Weights of a small transformer language model: a variant of Adam for these matrices.
Each number is 50 + 10 x the weight over its row's rms, rounded and kept within 0 to 99. Layers, rows and columns count from 0. The size before them is the row's rms in percent of the matrix's.

# layer 7 attention key, 96x96, rms 0.0938, rows 76-95, columns 0-95
116:69 60 49 46 48 61 49 46 38 49 64 52 39 46 49 27 63 60 61 49 46 56 44 53 61 56 48 53 57 63 62 47 54 48 29 45 42 32 56 53 42 49 41 50 53 50 52 54 61 49 30 40 59 29 59 52 69 50 59 52 56 68 47 62 53 52 37 43 60 52 58 42 41 46 49 31 50 48 37 60 76 35 59 59 35 54 62 63 55 40 39 54 35 41 36 57
133:59 44 49 66 62 69 37 47 45 52 48 46 77 63 57 60 48 36 48 59 42 30 64 63 58 50 53 55 67 36 40 39 44 42 44 67 61 47 42 51 73 40 59 41 46 42 37 41 68 52 54 44 37 46 50 60 47 58 63 48 47 66 39 55 47 40 70 39 57 50 47 44 55 53 57 58 32 42 55 42 51 60 57 48 59 49 47 55 38 63 57 55 45 36 44 66
133:44 43 63 70 51 62 54 50 56 53 56 53 51 45 54 55 32 50 40 41 58 39 58 47 64 47 42 52 50 50 31 57 60 60 61 55 46 49 32 74 58 57 39 49 59 50 57 53 62 41 45 74 42 46 42 56 63 39 62 26 52 58 53 55 44 57 47 67 40 38 44 59 44 35 44 64 51 58 43 62 74 44 40 63 67 68 44 44 64 45 42 45 53 45 40 41
127:63 54 53 60 44 64 50 67 67 46 68 43 47 52 43 65 59 45 58 66 70 46 57 44 55 47 43 49 53 62 39 41 47 33 40 49 49 46 61 38 48 49 32 53 54 55 43 47 55 56 41 53 69 33 48 50 56 42 43 47 47 54 64 40 27 65 33 39 63 49 42 51 43 39 44 50 45 47 38 63 42 44 50 58 32 44 62 44 58 44 33 32 61 64 35 59
080:41 81 46 55 50 42 50 37 56 48 44 53 41 71 43 55 38 37 31 60 29 53 38 46 48 53 37 26 50 45 56 66 28 51 60 71 44 48 62 43 61 48 57 40 53 56 39 60 44 53 55 54 58 47 46 62 37 40 54 58 58 30 54 63 44 45 42 46 40 44 44 57 44 46 44 47 49 44 45 58 53 47 41 39 60 55 46 57 51 42 38 61 69 54 35 39
069:28 42 35 39 36 63 53 57 43 54 62 67 71 36 43 54 43 59 62 52 46 50 62 41 43 56 74 66 38 60 44 38 56 62 58 45 54 47 55 58 51 50 59 47 55 46 58 61 60 50 44 42 51 60 54 27 51 62 55 43 28 59 59 46 63 45 39 70 55 56 58 48 60 48 39 66 50 46 45 34 38 31 54 62 49 62 49 43 52 42 62 47 51 43 54 45
071:50 50 46 40 39 61 46 54 44 45 63 52 74 38 58 38 47 53 64 56 55 65 66 38 49 50 74 71 39 54 51 43 66 50 45 52 48 43 51 66 42 45 66 50 43 53 45 64 61 52 39 53 54 63 50 23 58 58 51 50 32 60 56 59 61 53 63 61 39 57 36 51 63 49 46 55 57 52 47 31 42 37 68 60 50 60 40 41 47 39 63 51 50 40 58 46
077:52 38 50 46 72 36 36 41 49 50 54 45 47 53 45 56 56 53 44 67 44 53 23 42 46 49 56 48 49 42 47 49 45 62 50 53 53 56 35 32 68 57 56 47 46 42 34 51 50 48 61 49 44 54 44 71 60 60 45 49 40 47 36 34 54 54 46 49 69 40 60 59 40 51 57 51 33 41 74 58 58 42 35 37 32 35 66 40 34 64 41 48 49 61 61 53
085:45 33 49 54 44 57 43 48 52 45 49 64 60 30 55 43 46 44 67 50 50 55 40 54 37 53 64 76 34 55 44 48 59 50 56 58 26 51 43 58 55 49 72 42 38 45 51 56 62 50 43 44 54 65 44 44 58 67 71 53 35 56 55 53 65 69 52 67 57 41 40 59 60 48 53 61 39 36 58 36 49 34 53 59 48 60 46 35 46 48 71 52 46 49 55 45
071:61 50 47 47 53 38 41 52 36 55 44 27 74 53 60 40 52 59 34 42 35 54 49 60 39 51 45 51 52 55 44 54 26 62 49 47 44 56 37 60 46 60 60 47 61 49 39 37 66 45 38 53 53 66 46 61 43 54 30 52 50 54 39 43 43 67 38 43 42 49 45 41 40 55 48 40 45 66 45 74 59 57 52 53 48 54 55 45 32 51 44 57 68 37 68 36
096:50 46 77 68 36 44 58 49 47 54 55 32 47 54 60 46 51 43 42 42 36 44 65 60 51 54 59 45 58 59 64 47 66 51 47 34 52 46 54 73 51 37 41 51 47 60 61 46 43 52 50 52 48 50 51 36 43 44 50 48 60 37 60 70 50 49 71 51 34 42 45 62 63 45 35 55 48 60 36 38 43 56 64 60 55 52 43 45 66 36 52 37 33 54 29 58
095:47 48 52 69 48 47 47 53 57 51 35 44 50 51 48 50 57 46 60 32 57 40 60 51 48 53 47 44 57 56 51 51 73 39 47 47 47 51 47 69 59 29 59 49 19 52 52 39 44 57 48 50 39 47 53 43 57 39 53 52 48 36 59 59 49 42 79 33 40 45 50 59 59 47 52 55 47 52 42 44 46 58 62 55 41 49 33 44 60 49 85 35 35 57 35 60
083:39 43 54 58 45 36 63 53 67 49 52 42 53 52 42 36 64 54 52 48 55 66 56 46 38 49 52 55 47 65 49 68 73 56 51 47 40 51 46 60 53 41 66 60 24 46 52 48 40 51 43 65 60 48 50 44 62 43 51 44 49 52 59 56 55 57 56 42 49 44 40 76 54 53 45 60 51 49 40 38 58 37 44 52 38 57 42 55 56 43 91 40 51 69 56 44
087:50 54 55 45 42 63 61 44 40 43 52 49 68 62 36 33 52 56 45 46 52 36 40 33 43 49 54 58 66 40 44 52 52 46 57 53 41 52 51 64 69 32 45 53 39 50 42 39 57 50 31 54 65 56 54 47 61 39 51 56 45 41 54 59 48 54 68 40 45 46 48 52 45 52 54 37 47 44 57 45 41 34 45 58 24 51 63 52 33 45 83 41 58 52 36 70
099:42 59 37 63 48 58 58 47 76 49 64 56 53 70 45 56 75 56 60 42 23 58 33 64 33 62 54 52 50 51 53 51 59 48 37 13 50 45 42 56 48 55 51 50 54 55 57 50 51 51 52 45 57 49 63 46 41 48 63 43 53 38 55 42 55 46 49 61 55 48 51 49 64 45 38 54 28 38 55 47 62 50 48 50 68 60 52 51 52 52 42 57 39 50 68 42
102:64 51 52 62 54 35 50 70 49 48 50 56 38 42 58 52 50 43 40 53 58 44 48 35 73 46 54 46 44 28 61 56 50 44 54 55 50 54 56 42 51 56 41 46 60 50 47 33 61 46 58 60 57 31 28 50 64 62 56 53 46 47 53 44 49 35 36 44 49 58 54 52 41 43 52 83 68 55 62 53 73 44 48 43 70 57 54 61 69 54 41 52 53 51 37 53
117:56 51 50 37 52 62 54 46 43 51 58 63 55 67 58 38 60 59 46 25 30 61 42 60 51 53 52 52 64 29 52 58 61 42 56 48 57 34 49 52 56 54 60 50 48 51 45 41 59 41 39 51 60 42 42 55 42 46 59 70 57 60 37 40 69 49 54 56 63 55 67 50 51 57 41 62 41 41 54 53 77 32 54 47 52 59 69 51 43 46 69 64 47 35 53 59
134:32 49 53 54 56 78 58 50 53 51 46 53 49 59 48 36 48 49 41 44 66 43 40 50 55 48 39 55 21 37 52 59 40 67 65 47 49 62 45 31 62 46 47 40 38 46 57 50 58 41 42 58 29 54 35 66 63 57 39 59 35 44 52 35 47 64 49 59 52 39 47 53 49 48 52 43 50 45 62 54 62 35 33 52 25 50 51 49 53 56 58 56 62 62 46 60
122:58 51 48 46 38 36 41 63 64 55 54 61 40 54 51 65 56 29 47 42 51 43 50 42 69 48 41 40 61 31 27 37 46 28 48 52 70 43 61 55 37 40 54 39 50 62 45 31 49 50 51 50 61 52 40 47 48 46 59 67 49 45 59 41 31 44 49 31 37 56 54 57 49 47 33 71 56 44 67 51 47 45 53 48 41 42 46 35 60 48 55 53 64 51 51 58
133:74 54 45 39 69 59 44 56 47 53 55 38 68 44 46 69 33 53 52 56 44 55 57 44 38 46 52 43 60 45 48 57 56 38 58 54 51 45 51 32 73 61 45 59 46 35 50 38 47 51 83 65 59 46 50 41 38 36 48 47 56 42 59 35 49 45 65 61 44 42 48 59 54 49 57 45 58 51 38 54 40 63 55 28 60 58 58 49 52 62 67 38 52 50 39 47
# layer 7 attention query, 96x96, rms 0.0972, rows 77-95, columns 0-95
138:46 44 45 50 40 40 63 70 50 60 55 49 57 51 65 43 46 36 60 50 58 54 62 53 52 51 57 42 48 55 74 56 48 46 40 32 48 62 42 55 53 66 41 45 63 60 34 44 53 44 45 42 45 57 65 26 42 57 52 44 64 23 46 65 59 53 62 32 66 57 50 27 46 46 41 54 40 56 57 47 39 49 39 53 42 52 46 69 45 42 47 43 32 49 49 48
141:41 35 38 45 58 44 60 40 63 57 62 31 52 48 50 71 49 55 51 40 41 55 48 54 44 67 53 64 47 50 49 46 52 44 42 71 44 40 39 55 42 69 48 40 53 52 53 48 39 49 59 28 63 43 54 36 35 55 53 61 50 50 42 46 43 37 43 63 44 61 62 43 37 42 62 60 52 37 34 56 55 65 56 46 67 47 64 42 36 45 47 68 49 26 60 45
137:47 46 45 52 61 47 59 55 56 53 53 37 46 59 39 57 52 45 57 58 69 48 47 35 62 52 36 60 54 61 38 28 45 45 44 65 46 52 59 38 56 53 35 51 46 43 49 54 54 51 49 37 69 47 57 46 73 59 56 56 34 59 65 47 27 59 34 45 60 48 37 46 29 40 60 48 54 31 34 51 44 56 42 49 31 38 59 42 44 55 53 42 56 61 38 66
058:63 38 52 69 42 60 54 49 54 36 47 46 28 51 52 50 48 41 51 47 49 26 51 66 47 64 38 60 43 59 48 41 45 17 34 45 67 48 51 47 40 52 46 54 50 54 53 40 50 35 42 49 56 54 35 42 53 54 42 53 56 69 52 59 56 47 69 58 50 42 50 51 70 21 44 44 53 71 46 55 37 56 52 57 58 62 54 42 40 53 54 51 54 40 44 37
065:51 72 27 43 56 46 40 59 58 48 36 56 45 49 53 59 34 62 40 56 49 38 43 57 52 49 55 26 45 35 47 53 44 64 34 68 60 48 48 54 53 49 41 42 46 47 26 54 48 66 48 59 40 54 62 53 70 46 58 35 60 35 50 48 44 45 58 43 55 44 69 54 27 50 54 53 47 21 41 62 50 45 54 50 45 48 47 46 56 52 48 66 62 57 47 58
055:50 63 42 62 50 51 57 57 32 58 47 38 41 50 46 52 61 67 54 43 51 57 50 49 59 45 49 61 54 50 38 65 52 65 57 47 39 41 43 45 40 80 57 55 55 40 57 48 57 42 45 61 45 47 44 56 62 38 62 60 53 41 46 52 54 24 21 47 54 65 59 29 48 63 52 44 52 48 43 70 55 45 70 46 54 56 34 48 49 45 44 52 52 49 77 49
065:64 80 32 54 35 56 30 47 60 38 38 40 55 50 50 67 35 40 51 54 60 30 48 66 58 60 59 39 44 42 62 36 40 45 29 57 41 44 48 57 52 54 38 48 48 50 46 44 50 43 38 70 46 53 54 53 64 54 51 57 62 63 56 60 44 49 46 47 50 39 63 56 43 50 48 36 71 33 57 59 46 60 53 56 54 60 33 53 47 43 45 50 50 40 56 40
075:54 52 62 50 36 60 58 35 64 35 40 52 46 57 45 49 51 31 62 51 56 44 69 34 47 39 48 57 38 44 67 47 49 32 48 50 32 51 45 53 51 34 54 49 55 53 44 61 42 38 40 53 58 60 57 57 56 46 70 68 43 61 54 69 52 39 53 54 45 43 37 48 67 43 55 44 67 57 66 23 46 59 44 56 52 69 44 61 49 49 57 40 56 40 43 64
068:53 29 51 54 53 42 52 43 32 49 70 37 67 52 55 44 44 60 41 60 54 77 57 48 59 48 48 52 68 48 28 46 52 61 57 41 48 65 54 47 46 54 65 44 67 51 34 52 64 54 48 42 61 45 56 60 48 53 39 52 40 50 43 31 57 62 35 63 54 60 43 34 40 64 41 46 31 56 59 49 57 44 56 45 57 38 64 38 38 45 35 46 54 55 58 41
084:61 40 50 46 48 44 57 47 36 46 56 50 17 57 48 44 62 47 64 47 57 49 71 36 58 46 43 44 39 58 63 48 55 39 55 59 54 36 47 52 36 34 53 70 41 50 54 44 33 49 40 50 64 45 46 54 54 44 58 59 48 54 49 61 51 40 51 47 41 53 46 58 63 48 44 46 66 53 21 35 50 60 41 50 36 51 38 57 86 43 51 50 46 50 52 56
076:46 52 57 51 44 48 56 59 61 38 46 58 48 53 45 49 62 47 65 45 58 46 53 40 48 48 47 40 58 60 65 50 44 41 43 62 41 37 44 65 69 26 48 60 40 56 56 53 35 44 38 54 53 38 58 47 51 38 63 55 47 44 50 80 58 50 68 38 38 56 46 67 52 45 49 41 55 65 33 37 54 54 45 57 32 56 28 64 62 44 71 40 54 55 38 56
085:48 52 65 62 43 59 66 48 57 48 53 50 54 68 58 44 64 40 47 53 46 61 51 66 50 40 48 64 38 58 43 54 40 43 52 82 38 45 56 50 65 20 67 57 39 52 59 68 43 52 45 39 54 45 54 59 45 60 50 56 43 57 49 72 54 39 40 64 53 37 41 58 54 43 53 49 47 60 43 34 50 43 48 56 38 52 38 58 54 47 73 55 53 33 54 54
091:48 51 66 59 46 48 64 40 48 44 38 44 48 63 48 36 65 40 56 50 51 34 60 54 56 44 43 62 42 70 51 39 47 44 49 47 41 40 48 51 46 35 57 59 42 53 58 55 55 35 29 52 59 45 53 56 62 56 57 61 35 51 60 74 53 30 52 43 48 49 36 63 54 47 60 59 73 61 46 27 63 57 42 62 43 57 46 57 68 44 65 65 38 49 41 56
126:51 52 63 46 58 32 53 44 71 55 53 71 45 47 52 42 60 47 68 71 37 56 50 59 50 43 53 43 32 66 42 41 49 36 59 55 43 49 66 51 48 39 66 62 49 33 62 36 40 51 50 40 43 71 52 59 46 40 49 45 60 51 62 39 46 29 49 49 64 30 36 39 45 48 64 51 52 54 57 58 35 49 46 47 64 60 58 50 38 45 50 46 48 42 69 48
111:56 59 63 63 53 69 39 46 56 76 53 19 52 59 62 62 49 54 34 53 47 49 31 41 58 61 55 57 41 43 56 40 66 45 56 50 56 37 51 51 58 67 42 50 64 47 67 63 48 44 68 45 62 39 57 51 42 49 59 46 59 55 70 54 53 53 54 51 47 57 59 63 55 53 46 67 52 42 39 36 64 64 48 42 47 53 59 63 55 52 39 62 61 50 39 54
119:56 67 53 40 53 62 66 47 48 68 48 53 71 60 70 47 52 55 49 41 51 47 57 62 34 42 55 49 42 52 58 46 43 45 51 54 50 37 41 63 55 43 71 53 52 38 53 54 49 33 36 46 36 53 59 39 32 49 50 60 59 40 43 69 72 49 59 59 58 25 34 57 55 60 48 45 39 43 55 53 49 44 45 41 53 70 59 65 45 44 69 40 42 46 53 53
146:55 58 43 48 44 69 72 40 51 48 63 41 68 39 42 47 51 61 39 51 48 60 34 56 43 74 59 59 35 44 62 38 38 76 43 37 41 60 65 51 68 31 47 36 50 60 57 45 37 47 43 44 54 37 59 48 54 58 44 47 44 40 46 50 53 43 48 58 44 68 58 56 46 44 62 30 65 53 48 39 44 40 44 52 36 55 50 45 44 40 55 59 39 55 42 48
129:43 46 48 55 45 54 41 67 59 80 46 57 48 52 60 55 52 59 51 44 60 50 55 20 43 60 36 38 60 60 37 41 48 51 52 69 68 57 47 46 51 62 40 41 47 48 63 56 35 36 58 66 47 48 51 42 50 46 50 59 58 57 58 45 43 65 30 37 49 33 47 46 53 47 40 61 52 35 51 47 43 69 37 54 39 48 63 47 54 50 52 51 74 61 58 53
132:60 43 51 40 55 55 47 61 64 45 45 45 65 70 36 61 48 34 63 54 49 52 69 58 48 41 57 60 59 39 63 43 49 46 41 54 35 47 45 52 73 50 37 57 53 47 44 41 44 57 50 47 42 47 62 49 53 38 56 46 58 43 54 66 51 46 71 53 39 40 56 71 65 51 44 49 43 56 37 29 45 57 61 49 37 45 38 60 59 55 60 30 29 35 39 57
# layer 7 attention value, 96x96, rms 0.0904, rows 64-80, columns 0-95
113:65 72 36 34 47 52 57 53 58 71 39 33 55 32 55 48 54 49 55 52 48 33 39 47 39 64 40 53 55 42 62 53 67 46 40 64 59 39 47 49 44 52 42 30 49 53 56 51 74 49 46 31 62 53 54 35 39 56 67 42 47 49 54 59 64 62 40 49 45 55 53 42 39 38 38 43 35 38 44 49 54 46 30 42 49 52 44 46 61 58 52 42 40 55 59 62
103:43 47 48 56 43 40 31 50 41 46 48 70 46 42 41 41 52 42 40 54 58 56 59 44 65 55 64 37 41 39 45 61 60 31 49 47 31 27 51 46 49 56 49 61 59 63 59 66 64 45 47 47 39 52 35 57 47 56 56 50 59 46 60 42 53 54 52 48 41 30 62 56 50 80 51 67 32 41 52 54 51 36 62 48 40 69 52 66 56 54 49 42 43 61 61 54
093:57 56 56 61 36 46 80 37 47 45 56 60 48 67 54 43 38 36 42 49 46 57 46 48 70 37 57 38 65 52 55 55 64 52 64 63 81 60 57 49 51 53 48 50 50 61 46 40 56 53 43 50 44 53 55 54 46 46 60 52 71 54 48 61 45 60 56 37 48 61 47 49 37 34 47 35 68 49 64 59 49 48 38 57 49 28 44 61 55 38 51 37 59 38 53 50
099:60 70 47 49 60 54 51 46 68 44 51 62 49 31 56 46 59 59 51 67 29 47 48 52 57 63 46 40 32 62 31 52 68 60 52 60 60 52 60 44 50 36 58 50 47 41 69 37 36 52 53 44 39 41 45 62 49 49 38 37 51 59 55 48 43 44 46 44 34 46 43 39 35 42 74 45 53 52 56 56 44 35 53 48 51 60 52 45 29 47 54 46 46 34 73 49
100:53 46 51 51 60 55 38 46 65 30 57 36 56 49 38 57 57 56 44 51 38 39 54 53 45 65 54 72 46 44 55 58 40 66 45 48 41 61 60 51 49 34 48 45 46 50 49 41 50 57 53 35 58 39 39 61 57 66 48 58 24 60 64 47 42 39 48 64 43 80 58 55 31 49 58 58 38 56 46 41 50 47 69 41 58 56 42 33 59 65 50 62 43 62 50 53
087:41 52 68 61 60 47 53 55 46 65 43 43 48 52 78 46 59 51 64 61 71 36 57 37 43 36 55 60 50 60 50 35 33 55 65 59 56 46 50 46 50 45 59 57 48 27 42 53 51 41 56 63 47 68 60 28 70 57 40 44 42 46 55 52 47 42 51 60 70 36 24 45 56 64 52 58 56 48 51 50 46 52 38 49 59 58 61 57 45 48 49 55 52 50 40 50
101:63 72 51 47 52 48 72 43 67 55 34 59 48 32 59 40 50 56 59 67 40 46 45 45 50 47 47 40 48 51 42 51 71 56 58 68 63 56 60 44 49 39 53 48 55 41 71 35 47 46 49 42 52 53 53 54 47 39 48 31 53 53 51 51 55 48 45 34 39 44 32 41 39 37 60 32 49 45 57 65 46 44 34 54 52 40 50 47 37 46 54 29 56 28 64 50
104:35 50 38 56 55 49 57 69 51 74 53 37 50 51 76 51 39 42 46 50 70 47 48 41 39 52 45 52 50 46 45 33 46 41 62 59 64 50 38 41 54 61 54 34 45 44 35 70 53 39 54 61 38 57 64 27 44 64 42 65 55 45 40 57 61 58 47 56 48 39 36 47 61 54 51 61 54 48 51 38 44 45 21 45 51 61 57 60 46 46 49 56 49 54 62 57
078:51 56 50 44 38 40 62 61 45 60 36 60 48 49 60 37 44 41 49 45 65 39 39 38 33 44 55 51 65 33 66 59 48 50 51 49 65 43 45 50 48 57 42 40 57 56 40 52 63 45 41 53 56 69 58 35 46 55 68 52 61 33 34 57 62 54 55 35 49 56 38 46 52 46 23 38 60 50 67 46 42 52 33 58 37 28 46 72 56 45 49 44 53 50 51 51
089:54 67 41 32 37 50 50 50 40 46 53 40 53 41 47 55 55 50 58 38 52 39 40 58 28 41 36 57 56 42 58 62 53 55 37 51 60 60 41 57 43 53 44 31 42 61 50 48 70 67 48 36 65 58 49 42 46 51 66 37 35 46 46 56 61 58 46 51 58 63 59 54 56 40 21 22 52 51 54 43 55 62 47 46 53 35 40 38 69 56 50 50 38 50 50 50
110:52 45 49 53 54 57 45 68 60 77 51 29 54 53 55 51 51 53 48 46 49 53 45 46 52 71 41 41 44 58 53 32 52 51 52 51 36 50 44 50 57 63 47 30 46 49 56 65 41 21 50 47 50 35 58 39 47 49 34 64 61 50 45 55 43 44 36 58 39 42 65 48 41 36 74 72 63 46 37 42 48 50 43 56 49 64 57 54 38 41 48 69 52 52 48 61
103:48 74 42 42 41 59 60 50 51 56 63 34 51 43 70 42 54 61 45 50 56 33 43 48 38 56 46 61 60 56 64 67 48 58 38 49 75 53 41 56 50 48 50 40 44 50 48 47 73 52 44 37 59 47 52 41 53 63 80 42 47 58 48 59 57 62 57 63 70 71 41 56 47 41 28 40 46 45 58 49 63 46 42 49 53 51 52 54 63 54 50 49 40 53 38 49
087:37 47 58 64 55 39 40 56 44 50 43 68 45 50 57 37 56 37 57 52 52 58 58 53 64 44 64 44 37 67 55 54 51 48 51 60 53 37 40 46 55 55 46 57 44 56 50 48 56 57 55 51 13 58 48 44 66 50 34 50 68 52 45 46 34 43 51 66 56 31 34 31 75 58 60 49 66 65 63 50 40 58 53 53 50 51 49 55 43 36 48 34 44 48 56 48
104:59 69 40 39 53 54 60 29 55 37 47 60 48 46 43 50 51 56 48 54 37 52 50 49 45 47 41 47 49 51 36 65 58 42 48 49 64 43 63 47 42 34 58 78 52 41 60 38 48 58 54 52 54 45 34 53 39 43 55 33 38 53 63 41 68 60 53 38 52 48 30 59 41 53 42 36 23 36 53 69 59 37 51 38 55 62 48 48 51 63 54 33 53 50 58 49
085:45 51 53 58 36 47 72 61 45 63 45 53 48 60 58 41 29 30 50 43 54 52 46 43 56 48 47 37 61 50 55 48 52 43 46 52 65 50 38 52 55 68 35 57 52 65 40 61 53 44 46 61 41 60 60 38 45 45 45 54 74 44 41 57 47 65 47 39 54 48 44 40 65 34 34 43 62 58 52 50 42 56 17 54 42 32 47 63 48 31 51 35 53 46 48 56
106:44 43 60 51 58 57 50 61 60 72 50 35 50 58 58 55 62 60 69 45 54 60 43 49 41 50 48 55 46 59 52 23 43 57 59 51 40 61 43 47 55 59 59 28 44 39 56 48 39 24 55 55 49 44 64 42 56 34 44 52 61 49 49 48 48 36 42 62 56 38 46 55 62 36 73 55 61 49 39 52 55 65 40 61 57 49 65 40 38 40 48 66 59 37 36 46
092:44 52 51 51 53 46 66 56 46 72 49 49 49 50 78 49 50 42 54 53 70 34 46 43 34 36 59 65 58 37 61 43 45 51 62 61 77 49 48 45 46 51 57 35 49 41 37 46 59 53 55 52 45 76 64 27 53 63 60 61 48 41 45 60 63 55 54 51 58 53 32 47 54 57 34 48 52 51 67 46 48 52 26 46 50 41 54 57 64 50 50 50 53 55 55 53
# layer 7 attention output (transposed), 96x96, rms 0.0924, rows 64-80, columns 0-95
116:55 35 42 62 31 47 58 52 54 25 56 76 53 73 47 53 39 57 43 43 42 47 46 57 52 58 48 61 60 55 50 38 54 65 45 35 51 61 54 52 49 75 54 47 47 38 45 56 45 45 57 44 31 42 39 54 48 60 65 58 42 54 58 46 34 43 71 64 42 42 45 46 60 52 56 31 64 56 50 51 49 55 48 52 49 63 54 44 45 44 34 50 50 66 42 32
104:43 56 72 31 54 46 55 39 59 55 67 62 49 43 56 45 52 32 64 44 47 60 44 61 46 55 49 53 64 50 56 53 32 72 47 44 50 64 49 54 40 46 58 33 40 40 28 37 35 54 59 67 63 66 54 58 57 59 38 45 42 52 41 49 62 61 54 54 62 51 57 44 64 56 33 43 28 60 47 44 46 46 51 61 46 57 51 50 37 44 44 49 54 44 36 65
093:54 56 35 48 52 43 51 56 47 40 36 42 33 43 53 43 68 42 62 63 63 61 52 49 40 54 46 53 37 60 36 50 54 46 50 35 24 41 44 57 59 31 51 39 41 41 70 45 53 44 43 46 54 45 38 58 59 38 46 43 39 26 65 46 59 54 35 53 35 45 42 43 30 58 47 60 58 60 36 48 49 55 44 67 55 66 56 39 52 45 39 60 66 52 46 41
106:57 59 50 64 65 47 42 50 32 53 60 25 49 57 54 54 44 42 45 59 62 58 56 49 57 38 60 51 69 54 40 31 44 60 47 51 44 54 58 51 49 56 38 62 47 41 61 55 47 38 44 30 68 60 54 67 47 49 59 68 47 56 47 40 38 53 47 49 60 56 52 61 50 38 45 67 49 48 46 36 56 53 39 50 26 39 52 43 50 67 43 36 59 70 30 39
103:42 57 51 36 42 77 53 53 36 37 39 56 61 56 46 59 59 54 31 41 44 45 70 57 47 50 39 53 67 46 43 37 53 55 54 65 68 42 49 49 54 46 51 57 40 48 46 47 54 49 47 38 39 36 57 50 43 59 57 52 52 53 26 42 36 42 55 49 42 45 56 67 68 39 49 45 60 45 57 57 55 56 46 34 37 29 43 58 57 64 61 33 57 27 55 59
090:58 51 41 42 67 30 43 36 57 82 49 53 49 71 44 44 36 67 41 37 50 46 29 53 49 23 56 44 43 50 52 61 61 49 39 59 56 46 66 39 49 61 40 50 62 62 51 59 51 51 51 52 48 53 56 43 47 29 41 53 48 60 60 55 67 55 57 48 59 28 46 53 41 52 49 38 56 35 62 44 45 40 56 44 41 46 51 54 51 61 63 56 42 42 56 42
104:60 54 34 69 59 41 41 53 36 49 59 35 48 64 59 50 41 42 47 55 60 70 49 58 56 45 56 54 53 57 46 30 56 56 38 42 40 53 55 58 55 60 42 55 51 34 67 65 48 40 50 33 50 60 44 66 40 37 65 65 48 35 60 50 51 57 50 59 56 51 50 50 48 50 44 67 62 61 42 37 54 42 44 51 39 61 64 40 41 60 37 59 48 77 40 32
107:54 39 56 48 48 21 50 37 56 54 63 55 47 59 41 65 42 62 67 56 49 29 28 38 64 35 52 50 43 53 47 69 57 54 42 49 46 39 58 50 44 67 48 43 63 46 38 36 55 52 55 43 54 45 47 31 51 45 53 44 33 66 69 49 50 45 58 46 61 40 46 38 30 65 53 31 45 35 58 46 52 51 58 52 45 48 40 63 49 52 46 55 50 56 39 39
082:52 47 32 47 38 44 61 53 59 30 54 59 47 61 52 41 48 47 69 47 45 59 43 64 51 51 41 43 39 68 63 49 63 40 39 41 34 48 47 50 48 56 54 38 52 39 53 44 60 58 56 66 43 36 36 39 52 29 54 43 41 46 66 68 63 49 42 49 46 46 50 47 41 58 60 39 50 60 28 61 52 55 63 58 66 74 58 40 41 38 39 64 42 57 43 58
091:53 35 40 64 36 52 51 65 69 28 40 67 56 68 39 51 48 53 34 42 41 59 54 51 53 64 47 48 43 51 42 46 54 36 51 46 49 61 47 53 53 56 52 52 60 41 50 57 67 37 57 67 27 29 46 65 47 58 59 46 60 45 55 56 34 34 54 59 39 59 42 57 46 46 63 42 65 53 39 69 41 55 43 41 70 47 60 59 48 44 44 54 63 56 46 48
115:45 48 57 56 44 50 57 38 47 51 66 56 49 46 57 61 47 58 50 60 42 21 44 43 51 39 50 53 49 46 59 51 50 59 47 45 64 41 47 42 47 60 57 67 44 65 41 46 43 67 43 30 58 54 50 28 39 59 59 65 42 61 60 39 33 42 55 59 53 45 36 32 55 51 60 48 33 40 49 38 68 62 49 54 35 52 36 50 70 43 60 34 40 50 57 36
107:54 32 37 55 39 51 50 55 58 36 30 75 46 76 37 52 48 55 33 42 56 45 36 47 47 49 48 49 61 43 36 29 61 48 56 50 54 51 43 44 46 65 40 40 50 45 51 44 62 45 44 67 27 39 45 57 66 42 41 56 43 42 57 53 42 43 54 54 27 40 43 47 44 43 58 34 58 49 48 56 28 64 42 49 50 50 46 40 57 47 36 45 62 58 44 45
083:61 37 50 43 62 28 41 39 55 63 56 48 23 51 40 43 58 50 58 50 58 58 59 49 33 31 54 50 52 59 48 72 50 55 59 55 45 47 60 42 30 54 44 54 47 47 56 53 35 46 49 63 79 53 55 61 47 54 61 49 41 49 64 58 64 59 33 40 56 52 59 60 41 48 31 63 32 39 36 57 53 41 48 62 52 49 49 41 43 56 53 60 57 38 43 48
103:61 51 54 60 56 54 39 63 35 53 44 41 67 47 56 45 32 45 50 43 56 64 50 54 65 57 65 49 57 49 44 34 42 63 60 46 39 70 44 61 61 61 40 33 54 37 54 62 59 29 55 48 34 63 52 80 64 53 43 43 61 48 33 53 50 62 61 51 55 51 65 50 55 53 40 53 64 63 63 37 31 51 48 50 40 46 50 49 42 56 39 52 52 60 49 47
088:60 37 39 50 48 26 52 51 59 47 45 51 36 46 52 44 65 51 69 61 56 48 46 46 47 55 53 45 38 58 61 67 63 48 59 25 37 45 45 55 36 56 54 42 45 49 59 44 51 53 52 54 60 46 33 41 49 41 59 43 45 35 68 58 61 48 37 53 42 49 46 44 34 57 57 52 45 52 37 57 60 53 61 71 61 84 48 45 50 36 43 69 55 61 49 40
113:59 46 49 64 54 45 39 35 48 64 57 48 43 47 53 62 37 64 33 57 44 31 39 39 52 32 51 49 39 44 56 53 53 40 38 64 63 35 49 42 58 53 49 72 63 69 52 62 44 66 40 39 52 53 54 33 40 51 50 71 47 55 64 50 39 49 55 58 58 51 35 30 44 44 49 61 50 38 60 41 61 46 50 44 53 42 43 48 68 52 58 52 32 49 68 39
094:61 46 36 46 45 34 52 44 58 37 50 53 45 71 39 49 42 61 57 41 49 44 29 52 54 37 39 49 40 65 43 59 60 44 33 55 33 41 59 50 54 63 46 38 60 37 46 51 65 50 49 53 40 32 50 40 55 37 49 39 32 60 66 55 62 49 56 44 54 30 45 47 33 60 53 27 66 41 52 56 40 41 64 44 61 56 52 48 37 58 43 65 45 50 39 43